{"activation": "squared_relu", "positions": "rope", "rope_fraction": 0.25, "bias": "none", "init_std_o": 0.0, "beta2": 0.95, "grad_clip": 0.5, "warmup_steps": 68, "decay_fraction": 0.877, "batch_tokens": [8192, 16384, 24576], "steps": 7364, "dataset": "wikipedia_en"}
Each number is 500 + 25 x the weight over its row's rms, rounded and kept within 0 to 999. Layers, rows and columns count from 0. Numbers have three digits each. The size before them is the row's rms in percent of the matrix's.

# layer 8 attention key, 64x128, rms 0.167, rows 43-59, columns 0-127
088:510499506492470504500485506515479480490487507519516456521497529523508481486465542521481501498521518490496454523544499507552502492499480527534500478479542461520518518464498484492514506510495524535529527476507488506489482505467497506527481453505511547492499468502470475511486479454563495493538511527482491541567534529439497503469519506529495520543473499497512504479493425468463485531489
103:518480527506496482501491503513501542489554485517500489519528499472487534462491484479460517495487476485515524496506465536538560468462519556482506524512490477478541490512495507465514439510495490518454511497474481489452502483484515516515528541493512510521485547524488499535454513545525535558505514490509492511476499546496466502531463560507506507518495518489507540461504478505524488501492
098:508523494496521483538528475505528544528523486515516486539543487536507544563483515474495513463531502510518488508506514479546501493491422473509507525540505478497461481505499500441492512496486525474506489510452448501529495489524503503464494485505503467473492463496520516487535510442516468516517508506527469471490505476470500478449526527481517513520518524489473481482517459489475480504541
092:509466478483520509481519507505447521503564491489530486488476536482495438537489475465451491528481509527488486517484482543515508524488506486511511509462509479476557519506477518488490484490498525458517493523499500533445490466520445502496486481472481504520522517530484474465490512531498496505483509543440492519518480520479543498527519501492500468481480522505506505543492476553466548518486
095:499495517472489525496501532498540504470491518481503542468528506519488506494506500489496510494512492502506542525509532480511511523443532513465494526500451480492477454451470505534549511486534477477514500531513477440488468492492465528517515496515487519465536491532495513529445487543522500526522484525460456537513469538514481504478482466518480501491486453533500531523514520476528539536487
104:538465525508510548503492507485467532498513501491503479472459535509538503481511503465500487504499547520499490519500532523573484518456542513493480523508514524488530506528507487531505532515503523512485455520506499501519503500466454504533495508487461523503516534504457486457453523531491536509533505466462538533486491524521444529517461510479493470499505491501512479528524556486529514522473
080:518513453532586511478515493490535525515499516537551527543522481482493527510467490546541533530515524532541491472492490515504519496520523506478477482513495533498564518524493522487490527514507539513455528489532527491484511506495461489501468481477485519483522498516497523517485477522498546501502502552492540494534490524505510543512468453488534508516483485481497511497461509507509453484498
090:469550539511535511489543471482480529468456480499518509481489510455489519514521537482508517472491472512509476480495539515534513497541487487475483510490478529489467528480478530463529543503495466502545497570476518492511548469450514464488500518503514467496517519492484538512500545488498475523534531479525481488476510517520490520500459463512476524481535486540500503470454497508508522491490
086:517451529527483508514533527483520518482487523493556480482488482503514495533525476507533486491508470470543464434496468479505540540532472504523499490491496520488526482535525509525481518452512501526497511485515504486445513500519447492499514495532485480502465505538494459501492544474497509473483476540509467475557434498473501485463491485476501490517493475495507484497496464506510470512448
097:458482498510530542486505500524509497461511493531502460484529491469506473532482438471541514524522523494480470528478530546492521531496511487467489507478511493467506514529514487472554469526506537532486558493519496470481515506512528476506455491516527495518476507498522508482499463515488515500480509535488504483497470460488503505469504464449507538512508515481515472463515498530468531442443
087:479500492552495434534507531548525535514507478497505500498529508557507521507503531492479486501520452521514496490485525501486544490454493491465481501520472507496520530497474489512522453525543505478521515492486469451477456480456498528495521482504491557501468514518514522476458464517511496501492481531509538507480479465503494480492521512471548491482473496505483481553525558514525511484492
106:438571505483445458476541495521519482474487539522455498532518500472518534544513506526496505492505487475503466494510482485493498496451483528529502478484506477489512474464493478498513489515505504510483473434498481506488554516510485501493480533510497503484474502507503500482461465509528482490506491493505475493520534523506517471457520470508452491501462529552507574474515470516497493518517
085:531477558522499521463553511539495496519469508518503520454529524495534491475485502500467496481504518520513486505508484554507526494554489541478536479510499522516524479486504538480517533532540522468462522464496471436465502496471494533517481502499506487521481501499481500502521493463507474512501521515475514477461536520473463455497467547506491491508505498534532501539502514468478497463544
108:522549526506463455506492510494516484504534548478467526479512520515513503524539485485525544507482439528486505484536470491513521465518473518511479520502528530505510542494471527491479496452512510484530526530525529505527508462509514508494496494468522501514472505501570495529507477445488482479476462484512529501521492490491526516491545481514531480499422487522501544510493517506502473540488
084:511497518468483445499537503500495465512505496517508471528483530483503500508511490449502487510517528519498500463479471498542481475492450490485488451508511435511503476483487533460516523538517496505532498475483519521451525524548510466534503454555482538529504531495484505487485503496490458473497490485493470468450486508502534473511479478490509471462487528451504471456486488512494518510542
095:494450511508461520511504538507492539515505503471547545467459520501485518527525499460509490446456500530539512454481515458532509501510498501468483489525549476498477495515516470501550480524499486460533464509482502512500512483507491537475488528473492463535500530515498502480440510501495517508455505472492492461551501489481490476517461524501521463493511497459515464509503500511538466500477
092:474521540473479474476514498506484456522515506486451529534515495443494514520515492546465495510491515499485486518519522500526472491485494435510555500502512475482486473520545507489514448506503473513532521515514457491517447526530463520534507499489536516508497449483499538513487489517504503476488509486510508510508532492499510506456484441500496515498581481494527522525517550502490486477521
# layer 8 attention query, 128x128, rms 0.17, rows 44-60,108-124, columns 0-127
087:529480478483488556489511502510498470462495533475528524469509486488499506509514507508503473505498505487496452537456483503492472520485515532475508511499544524508498525488478541539451471490505518495532526437536504556525472483487473503488522519505494463485505451460499496472520483463482507482516513504488443476514572514514506458459506539491510493459488514488511494481510534478453469485491
087:493501495475522542540499492503521494512500483487456538508527517526486525467507432520505484503488493476489501472478484500511455558498510523521539491488515469460459505511504519539463494492523544529497544503469562495521487475530506522458509496532505520462518484478497476508509478489555523503532541490524467452526525492503494538518529509498481497488501507494519529506495542443529492473517
089:496523511497495539519507475442479430552558474487515462520500472522546471457500524521500489530494494529514539517488478459501540456487463522506485487433485549459486506510523491541497486500507488533489522505523491512525479498486520514493507500477518493517514495494500470518514538498466559482509515531481509515501543448509475495491531522512473508505512507496486543531493516479501501504521
104:502496534515512500498521467521468518516503539507541475476482470494452469495510505525495508511489496468512539494530494524484504501460481544491488493475510535496499495503510492503468505532497532545507495494542467490563495484538479510523483494471536523499447470503488495487507465503472540475501511474495541510461522510474503494510526477527524463498524545511558464510538438538560498481493
093:536476477478491494498482531464490477522524484490513468534543512420500514495487484495459496561494503510488480494472495485465461434547500520484474474483497512497475464482525508507449480478454484479481526486489470465547482486502487525475500526508504492469480453521524501488538482535510512504495515526468524500448510488470514492534532494499478493519497468504519506476455465499516519481518
100:507487501529470494477504490505506456481527513503494509512482502464534524500465479480501486467490518551482481532436482459516497485554519451505512499483507471540473507517461493543506547500518469462499496504483509487541520482507490495559534459477495485505513484505532521556477486471476467470472491467514533507471496532481502472516491521523476466498493491484462495526529526542494476464531
099:501493484499478542529539481543481489496496489501506561492496536475473493456484538463471466479519470508494482477457490476483487527503482484522497473514470433512485478467506517534477502517486490472470516478479518498478502525508483507461511489521500511513438523515549504487515506550484512502511473427529489503491461536518477508497520500454507496500504519460454479523541513533516470503502
086:494519506466529489521489510482506527496530527506511484501444521551486460536442432491509536483471500536506491495488495504534504459496474516503485497505487501474495502496513479485502512466477450532500505540506526504531505494538566481536501465511464472509528499512508514540548523479460520499479537449518476511524470497506517544527503525500519481516469488492510532519481453524497532499480
096:554505496458487492443493532487496466490567482504492482484491497493526486468487530482481534496499487488481523466472531524508496500570506533507484492498524462491512450493488491538491547519514462465496528462481502477432494515525480467462523524517511491495507486553518479461524490458465496488511509473488538498509467504456513525483492511487549495504480495496497485501496517484542515478498
118:518549508493492472481449521525523487500466523501498512528463466539505508485539571528497525540526468481481536468511490503479530452536516450503512485455508510539492513507468510462464511487494534513528536462504511493506498530491486512567491500501573500476502516468488488480490478529523502478493516493479520496469540526479526487505503493538522486496517496484493469500496501511551481487507
106:471494521534501552500526485527519470539471462490541506530462493460490502476494495481481536488506484508546479517544473539513505505494483538496518495533466501536484507516496499471454532539517531511576477484547489536506478494514480446494486495494473478514533520510469485496506472508519498471482573501484508490519472522508497488498484507478489521495473516531498554494485451493502492495468
088:500514512518499478499469516442522508473518496476497531492478461509491518475515486514507501492519516502469498503511470488512473497477526492497521523485498498459513431463501511497521537513511591518485520509457480541466489533547554476503489497465522497512502478493499501543471482508497554488505491488503475512493533469511477485476438439557491465485477490501502522470511483500518481514520
105:479498493474508506506481535501514508502500489500530491483475496523519497527455513527496539554466515509533461524498486475491536492517496541494491480496466523465490515521505493517551503502514509477519490496508459544450490520449440502509484453533501524501487505496485481490494476519524479474451499526501537480471447463531473514511537508485496523491496496505483513516573540523485516521566
089:506492504487493535505482483501488453535471502507506520493446466529514507470469508513515448463507480477522491549523517510469467530504474523502479515454503484496529514500508510520447522527493497515484515533487555489518518494486458513502496503541472494483499553499514511506509514464470525490492556477480547503533518510555505506530489511505519532529532488568500522511436494483530521503500
105:523498455451521508515442471456520528496471524511489513480509483505478452525472470531514493524513518536496467516510536515520471502474472512502490502494455550494506503511484510494444493447504501541491465544518488504499444505491480494476509480543480503484481502520532482517561529503493519502524519526507485521521483504450485522489514516496504498519532494514520480538479435508530545502505
101:527488534494497529479507471495503527477460525527515461528501496454484483472527553499505532503500519485497522527523484530513510487496526508477502516456501543506523494449473507478463518476510527466506500478511459521514502516500501477517506492493526529456492492529429490469439501522504493542520497510473561513487528466501511531513502497543503494498486506533540493531493474498570519544490
087:485510530511501473504525478499495504490501452504458465498522503521500487472480506499501492520520548535454518500502544504525511509575480504507498479454546515511440513508458479506546553489532514513494497569500492526543478490518520521513514516540536522534489538494463517483525518484491492479456510487479489520529487503504487462487465515474500481506474490531456483525489521508529495468474
107:485512540479498471495473480515481540522469522501499499534488497553502465453504518454523456454512525498501486504487524494523451498555493474503532496498500542490509477492497531510508487476461485468476446520515520514515511523531516553525486489483527461529498552507482482515455474499488520486496457444498522510500497518489514514508525443531506522512526479509500496514541494512557525490505
093:461533518478452469530497528504496494451506510488556477542443501442513475557488456498502492531510490518532506534531488487552502476454480489499499499482503544511506542529499502478480508520519484525508504518485466540501534531533479525471513490504501503510499491488545467452485496536518509477503533496512467493566524526490517487498523544519485471495478503521489500509517506499480479493488
089:496499516487480513464542447476499491538522448512532491467487489470462486503467451517488516488505506480507494454487475495519496463459471514487526525472479483479516505551505469566489431482511473542499455479513488478491498463493516483458537480495514473492487516491499527462480513502503504471524504505513478525509445518554524524457518505460502508503492481513505484510465484482499511523481
099:547521552522498477488420481510517503554502512487489495499491496511489528468537559512532526498498493459523474514533488498501466526503534487501536514496497505502504496555523496491454469503496550520482497477486503462487471490482500482493501521517514507486527485506495498515477483490487520450508508494488522494501510531506491476487560509529517534494493466439531486555504552468533482532482
110:513490501518496460486490477492502481482503501523490494477566498559497529510433493506493476542501501510483493532516516513469506493509499462510479493503511557518540489447447498509511471482530495508422508486462489507498493457456507488506505515492516477480514528554541550483469514515497519535499497536506491509472483475493475517421487494494510490524483526476471499505497481470490507518509
087:487512500461525521467513526535541503531507489513494527540469485513480505498539516495496440483519490516508492463468483489512482496435482536522527484538437465485466499510489534548488478501481505454470469497529515536528530500499494509487529538500481488501468476499447486523530518483532441498459485497523479537486525488525537511480502483489515498503556505502507479498541492473504507498493
096:517528474470465471503424498520535555499509512498475507518524517544485515500504518510490473554523512477486484563500534467502521463524499509500522481466499494524460515503457496482500456489511543499527528498452457494554539510511507486482529500471504457533461491485497534521501483502504492487491468516513466525517499553497520505494498478533477503523519488472472490506489496457486472512528
089:497541474426499506486519476509490555515453504514528528505472503541510468470531492519471515492524509512491501468487507473496529519505484488533539488450510453518504528479504501534477493497485543496503481492505527497478473512530468480500514501465504499456490463511481497552485514434487498450520522492522462500507543540490555488476473496528497529504530524501519531470524482516483490492536
090:492493511507504491508507426516505514505467508506493464489501500456471484494495472543465467496486516508491492505515490527495502499496502529521524508498487526481505518472540521531501471484497543517497478437454469519518532470520501496568536489539523549465508504534506517524518528539516500456504501520525520523517437533519510520419473496499479497501483525532496514494545489523506513488494
084:498491473512461486491527469544466480491513507505480450483469506514464485513534515452527512464516496474521499489494507528491485488518516497500509497506451485477495458467521497494478482533475478499475525456507515503456459520536507526518526499468501536503525500507436455438484474515499528487508477460497491520486553525519522467522514523559480526474499494547511526478506489491524528466509
079:471505478455510518494510485460467494543525518472505504479496506481515525482502524488517498499462480494507524488522473499484512504466522537488536489522513485488511512526513522524486497477481503513523438477492536493561508501520483485455468532474485453514504529476512508463510484457459525519527493424494544466532487456473502479486507512527474525480516483520429511513499497461483464491524
102:484486504504469457497459498521489475493481518514482533480513513512500505506500511487510486451546513490510488510530553471547530511535513453518542494506534514514481506475461518493504499507536461504476490567492452487567500493497452491495518486474498530527479470475485483488522484541523501486495474529527487506438498483487468469494467519497517524506524488473477507507537521435498492526529
095:504521488500489481509489494498504520543504475494475521558506500474549525450464488461503513468511521505480441524492520473534512484503513525491512482501544519510474494463500483543490539499472504470515489504539534537524506493550495511491513510496511484554506509483477521501494549494499498562465457477474484517495502468536523483523492488573506480518505511464478496467526467508491491548523
086:484508467520546483552524509501492491498541479501508514506471502455525457509489438496480511541497532534490477522515481485522503531461536485498529525492530476476511510487504483495534543499504469442503552512519531572524490504520511492512507478527521514504502516512480495506518510547517506499498528495504482501517499476456470476487451499472491490484493533499481531548500512480432476490462
094:513494555516486491523493481504509494495521518527505464469547535513476483490500469465504463487496524531500530490499474493560512485539471513498520498471498528494509494452486496466492512469524489505487534538460474484493560515524493513523522488511489516489515447511478532498513514502481484516495516520482507527461492420506461531519488481477496528478458494486528464483497531505518567548476
097:546470530542545499490452528494483502474522480493532483514502489501497452475448511501511490545523477511544522535499510517535511478539499463455470524503478539528523485493505504498550516525513520501490506503487512447480526470472516504505492493473496516498531529459509479514500505480538534492518553537485501488503504526476445512524512494504482494484519485493524519524495582484513491524464
082:514505450510456519487465520549525502533488521509512501527510489474552489490502517505481508517513483454485506511502516478466489463494467483508515501487561489517512538562500478504501481473459533501500484499497525520514478512457513480493506518488499462511504510496538522494473513440541502469475511511482484490507534565454499514466528534498549443525510541489486488502498526476497462478477